Weights of a small transformer language model.
Size: 15 layers, width 192, 12 heads of 32, MLP 768 squared ReLU, vocabulary 2119.
Each number is 200 + 20 x the weight over its row's rms, rounded and kept within 0 to 999. Layers, rows and columns count from 0. The size before them is the row's rms in percent of the matrix's.

# up: layer 7 MLP up, 768x192, rms 0.184, rows 179-210, columns 48-95
# down: layer 7 MLP down (transposed), 768x192, rms 0.176, rows 179-210, columns 48-95
up179,093,182,174,193,190,176,223,180,166,192,242,220,210,251,238,202,206,212,187,188,184,193,170,167,209,158,201,207,188,212,194,205,228,169,211,211,202,175,201,212,187,187,229,205,224,204,192,252,221
down179,099,213,247,200,181,212,195,183,184,194,223,206,208,190,187,195,199,192,195,223,196,177,191,202,184,155,228,226,171,202,216,192,204,201,186,219,225,201,211,174,183,185,201,187,189,196,177,221,193
up180,098,177,213,152,203,180,232,206,204,179,223,173,195,213,182,199,175,199,252,219,190,197,167,169,224,210,174,191,160,198,201,200,180,221,222,179,207,167,192,205,227,169,177,218,210,176,236,196,197
down180,101,187,171,220,203,189,213,204,196,206,219,179,201,199,219,194,199,218,206,195,182,222,200,227,209,187,212,197,202,213,191,205,242,172,231,245,215,199,212,227,162,212,217,232,179,199,214,205,221
up181,100,185,192,191,175,195,230,201,202,208,204,194,229,189,236,169,183,225,217,189,227,141,182,236,178,198,193,187,229,196,201,204,162,148,230,210,182,166,213,184,175,172,195,208,197,208,187,192,210
down181,101,172,202,203,215,220,203,186,187,205,205,193,182,227,200,223,205,186,199,230,160,165,184,181,198,196,212,162,185,184,206,218,219,182,179,187,181,191,199,197,227,165,185,190,180,173,197,170,159
up182,096,235,165,237,211,205,190,189,231,181,208,202,166,205,193,197,200,246,208,216,178,205,192,204,232,190,208,190,226,189,190,204,185,190,199,223,185,227,223,183,207,214,199,175,216,206,191,181,203
down182,100,186,216,193,180,197,230,178,199,232,185,204,213,232,192,206,174,156,221,195,217,159,202,192,179,161,175,214,182,201,204,160,209,217,179,198,199,180,199,211,191,193,211,218,208,192,206,225,210
up183,113,166,220,180,219,212,193,198,190,194,162,189,228,204,192,208,193,218,193,196,205,197,183,212,194,214,194,169,203,195,182,223,260,182,235,178,172,179,177,190,178,230,177,185,245,204,198,183,210
down183,103,185,258,186,212,210,186,227,205,172,187,183,210,195,205,198,201,235,200,226,198,202,171,226,201,220,207,188,200,185,188,169,161,181,228,224,170,209,203,194,198,216,184,162,211,200,181,215,219
up184,098,199,215,206,196,215,211,187,238,169,196,226,191,210,218,194,189,208,220,188,204,194,178,219,199,197,216,224,205,195,198,236,169,190,199,206,187,215,239,201,195,221,182,171,183,193,180,220,202
down184,095,225,208,182,197,195,170,171,212,189,185,211,154,164,216,191,170,198,188,158,229,213,159,211,189,190,210,199,230,228,214,214,200,217,190,222,204,224,214,165,221,205,156,159,179,189,202,243,220
up185,102,207,217,185,208,166,190,144,215,186,214,194,217,198,181,187,192,188,212,240,185,201,190,191,189,217,192,216,185,191,216,214,189,221,199,187,210,192,145,202,195,200,179,184,198,178,178,188,190
down185,096,228,154,206,180,192,227,177,209,194,172,219,216,199,197,202,207,195,192,206,203,174,188,188,195,204,220,228,182,211,212,188,180,217,189,218,165,213,158,188,231,188,197,189,221,205,223,190,219
up186,104,205,219,178,233,212,212,212,220,191,232,152,208,203,184,173,189,188,227,209,202,201,185,221,204,211,180,234,179,225,210,205,225,204,195,232,210,201,172,228,179,191,215,208,186,224,214,180,202
down186,102,199,202,191,151,217,198,201,198,213,194,195,212,198,137,183,201,237,212,207,192,216,211,185,184,201,237,235,190,191,160,171,190,185,186,217,208,227,169,189,205,177,200,215,219,196,221,194,201
up187,093,191,201,220,197,201,195,193,228,207,183,241,203,175,223,164,182,179,203,195,148,190,208,189,189,186,202,212,159,225,245,206,197,190,199,186,224,198,218,224,224,240,226,198,198,206,203,207,234
down187,098,186,250,236,225,173,186,188,206,219,182,206,193,206,233,210,185,193,168,245,172,195,202,222,231,183,235,218,152,212,262,181,218,202,233,205,215,198,222,219,198,212,228,165,184,192,170,193,210
up188,101,217,183,227,185,183,187,197,206,197,189,245,175,208,195,223,201,151,222,209,216,166,218,187,197,207,230,218,198,190,179,219,191,199,194,197,202,181,191,187,166,192,166,225,208,176,221,193,200
down188,098,185,205,207,210,204,203,192,202,215,219,202,171,203,190,164,204,190,179,221,187,202,170,199,204,188,163,212,215,193,159,191,186,237,163,170,223,201,193,197,193,229,188,197,210,186,188,202,206
up189,102,244,178,189,181,147,187,211,214,208,225,172,245,194,194,202,163,170,194,201,228,198,219,254,185,196,189,233,195,203,198,193,162,199,233,199,199,176,200,228,168,220,163,233,200,200,198,217,217
down189,106,217,194,202,195,213,175,198,217,214,204,211,179,193,211,205,178,190,175,213,236,198,220,185,207,185,205,251,233,220,209,184,215,205,188,201,197,164,174,206,182,210,183,230,204,206,204,193,203
up190,105,213,208,175,182,165,212,249,203,194,184,209,182,224,167,199,180,225,175,188,191,228,192,184,203,183,179,182,186,205,193,204,203,214,187,184,229,178,219,209,200,229,191,201,206,182,201,194,178
down190,103,203,219,216,207,158,213,209,164,186,220,238,201,181,206,229,212,236,216,172,211,222,195,216,187,210,247,209,219,210,207,222,203,215,189,203,186,157,208,208,175,210,177,205,200,221,199,195,190
up191,094,156,195,228,239,178,182,234,201,195,188,170,193,180,194,216,184,220,214,191,201,184,209,203,192,179,207,198,131,167,204,223,179,173,223,192,222,186,188,196,208,205,178,232,204,219,226,221,223
down191,103,226,209,190,219,213,230,209,228,184,199,238,182,165,210,187,237,171,197,185,180,178,210,179,182,185,212,211,162,187,216,219,190,178,198,206,199,194,229,159,173,221,188,188,222,219,198,207,229
up192,087,198,201,189,217,185,222,185,196,206,194,207,197,203,138,254,212,213,195,226,216,211,183,218,205,183,179,181,177,229,218,227,212,214,187,227,243,213,194,222,207,231,230,206,178,222,234,221,232
down192,099,216,216,162,209,188,217,196,185,219,192,176,203,199,215,179,225,174,218,186,164,200,152,228,238,195,218,198,184,198,210,175,192,212,191,181,209,162,200,173,188,205,163,198,190,182,196,191,241
up193,100,192,171,192,217,213,187,220,195,177,182,190,222,178,218,189,188,249,178,202,198,181,197,207,182,233,186,160,201,182,235,189,212,208,183,205,179,171,230,210,222,195,215,156,225,180,210,200,190
down193,100,204,193,177,203,227,212,179,228,195,216,181,188,173,206,233,184,192,210,156,184,191,181,208,186,228,185,194,168,196,219,204,195,199,175,209,170,184,244,183,177,194,182,173,175,172,180,191,195
up194,093,221,210,251,187,207,181,178,198,204,173,199,202,194,230,207,204,180,177,208,216,191,208,241,201,221,168,198,242,184,232,196,189,190,224,160,181,170,227,200,238,238,229,204,189,233,189,205,201
down194,099,182,205,203,159,214,204,194,180,212,198,213,192,197,216,196,167,191,187,169,177,187,206,185,178,186,173,199,249,193,189,189,243,204,193,187,184,193,197,207,201,205,185,183,182,211,165,208,218
up195,100,208,196,201,184,219,194,184,227,238,197,201,187,212,222,196,187,185,233,209,211,202,212,191,187,216,201,211,198,207,195,167,221,210,214,244,211,168,221,190,220,210,179,221,213,198,238,173,243
down195,103,186,197,182,210,228,194,170,268,204,180,217,171,214,219,203,182,204,167,174,198,221,191,208,265,210,211,193,206,208,219,187,213,216,185,217,206,181,202,218,233,230,153,207,214,233,223,220,212
up196,107,181,219,196,195,203,230,173,165,176,232,156,220,205,190,204,217,222,235,201,195,193,224,188,202,204,201,168,158,249,233,197,166,206,205,190,183,164,160,211,208,195,204,193,177,196,185,220,179
down196,102,162,213,171,187,201,227,230,180,207,193,203,216,191,232,221,166,209,174,194,222,195,205,206,194,199,194,225,204,220,218,185,179,212,173,206,214,187,185,185,211,188,186,227,147,224,169,213,183
up197,102,175,204,210,150,182,192,165,220,222,181,231,208,198,182,184,204,182,192,212,169,153,213,255,210,168,172,202,193,205,189,196,192,177,171,201,245,172,228,188,217,202,189,223,251,198,182,180,200
down197,100,237,173,225,235,179,174,202,184,203,211,232,197,175,180,173,188,182,203,210,171,189,209,203,243,191,193,226,165,203,179,188,187,174,201,211,189,179,186,204,183,241,194,166,217,196,222,195,201
up198,091,184,177,188,216,212,203,202,175,203,235,190,199,225,206,214,224,154,231,192,187,197,241,200,200,196,185,178,188,171,228,213,205,200,209,187,189,207,200,228,229,199,206,225,201,176,201,223,204
down198,093,227,202,189,182,188,204,192,209,193,170,213,220,186,170,169,223,234,163,209,155,194,209,223,179,249,204,167,184,173,199,184,212,211,203,206,201,204,248,216,225,169,202,185,197,197,201,235,199
up199,097,206,222,196,188,217,216,166,169,221,173,192,192,225,170,228,223,206,202,177,174,177,200,201,239,217,181,184,201,198,198,229,217,198,210,181,224,220,207,221,205,185,186,200,191,204,185,200,187
down199,098,191,223,214,213,195,166,151,184,200,193,189,186,194,180,184,180,207,177,197,218,220,198,226,205,215,174,215,195,198,186,186,231,191,181,212,208,192,213,165,209,156,197,204,194,182,188,213,231
up200,098,201,155,208,192,201,197,177,203,164,201,224,197,208,199,190,241,219,189,205,187,175,215,202,234,190,177,219,211,184,181,207,200,193,205,206,170,200,215,199,208,228,208,197,194,228,189,143,215
down200,098,198,188,213,188,199,161,140,193,152,179,212,207,210,199,240,200,242,199,178,194,221,203,182,207,198,190,191,182,186,189,178,195,220,176,208,191,212,217,171,252,174,221,178,206,203,172,183,205
up201,092,161,200,177,207,233,227,146,183,245,200,147,207,202,208,216,180,175,206,198,196,205,215,218,207,194,195,178,212,210,188,165,243,186,217,209,195,183,183,208,196,222,214,197,206,216,187,195,186
down201,099,192,210,217,183,201,219,188,237,209,178,194,168,187,198,241,197,193,189,177,233,185,171,199,200,208,205,201,189,237,225,182,202,208,226,190,214,215,195,187,237,217,183,197,188,149,179,206,217
up202,102,171,203,194,174,219,223,199,203,209,211,221,201,225,202,187,199,189,207,201,227,198,198,219,207,207,214,215,203,226,197,206,227,200,222,185,206,224,188,219,196,176,145,210,198,180,210,239,199
down202,104,175,185,213,199,222,197,187,225,183,220,244,200,185,218,208,211,179,188,195,181,181,155,176,192,192,189,207,228,208,194,204,205,168,152,174,198,169,223,142,207,230,169,208,170,193,182,215,182
up203,088,195,225,234,192,171,222,195,213,187,197,210,210,214,247,205,200,169,217,173,184,201,199,248,223,228,199,228,188,210,203,181,189,196,241,213,222,197,206,184,209,151,216,177,211,236,231,183,201
down203,100,206,193,230,224,203,246,191,186,211,192,198,177,203,193,216,204,160,209,195,205,209,199,195,215,192,194,213,153,188,206,224,166,168,196,196,210,227,195,224,196,183,237,217,182,207,174,237,208
up204,111,176,194,207,172,173,224,160,210,168,194,199,196,201,215,212,189,227,177,227,189,163,205,182,177,192,270,199,174,225,190,186,188,191,208,176,219,212,227,184,201,172,200,183,207,192,231,247,194
down204,105,183,229,205,175,211,166,222,220,220,203,184,196,209,193,194,215,204,175,188,193,179,198,262,166,190,217,200,187,188,200,187,205,199,198,214,207,224,189,177,170,200,196,171,192,189,222,192,186
up205,096,224,186,178,247,189,219,199,232,206,202,206,175,207,175,216,197,230,192,226,203,180,157,231,211,207,218,192,171,205,231,220,198,190,189,184,219,215,182,173,194,206,239,219,233,228,210,221,233
down205,102,233,195,198,162,187,203,176,195,200,223,217,209,200,224,164,180,211,171,243,198,184,231,202,211,198,189,189,200,177,211,186,164,214,181,233,194,182,196,136,192,194,192,211,227,187,183,217,165
up206,097,207,210,198,159,204,188,234,201,188,169,195,202,217,212,198,186,233,198,188,215,196,179,214,228,178,175,197,212,245,199,219,201,208,193,193,202,222,233,210,207,234,192,190,201,216,167,209,231
down206,100,220,206,156,236,197,191,198,143,183,190,168,234,196,230,224,223,229,179,202,214,224,208,200,201,225,215,182,203,184,178,227,197,213,224,230,185,187,197,191,215,214,185,230,231,220,219,189,182
up207,107,198,203,160,198,202,188,191,213,220,226,187,235,232,231,215,171,195,184,213,209,176,161,175,201,210,207,230,187,183,158,216,196,189,212,202,221,206,189,228,180,184,215,196,219,206,200,207,174
down207,101,215,219,201,183,228,200,206,195,206,193,190,231,185,182,246,203,208,161,207,200,213,192,198,181,176,199,212,218,181,169,171,193,199,204,213,189,212,179,199,209,168,204,213,176,195,208,202,215
up208,098,196,169,195,190,185,227,186,194,214,209,194,180,229,184,229,210,203,225,212,209,229,170,189,221,226,192,217,206,193,221,218,176,192,190,235,203,212,223,202,187,207,174,221,193,222,173,189,213
down208,098,189,145,192,202,222,175,173,197,193,218,206,199,206,199,205,207,160,211,269,207,197,204,181,220,187,227,218,196,222,229,209,220,181,199,184,166,184,199,188,176,176,189,222,217,206,198,208,206
up209,102,194,191,214,191,196,236,222,177,235,195,237,195,237,214,188,219,181,201,229,182,177,213,188,179,216,190,192,158,226,165,208,211,199,212,226,197,190,181,183,237,222,207,233,206,182,218,203,175
down209,103,201,210,210,171,197,191,205,194,198,201,203,156,184,222,195,192,185,203,197,193,181,199,196,204,192,236,184,143,208,155,186,200,198,201,188,188,228,185,196,194,210,183,204,227,222,172,218,184
up210,101,225,208,212,207,199,226,203,170,201,197,196,213,263,207,158,210,197,205,196,208,184,193,217,178,212,208,201,172,206,211,186,145,206,246,228,223,209,200,183,174,205,227,211,207,168,169,200,179
down210,100,227,221,196,224,206,174,190,200,203,227,197,198,229,164,224,151,212,202,164,183,192,192,195,226,241,199,196,219,188,200,161,180,188,210,200,198,217,171,230,189,212,200,183,210,180,188,223,192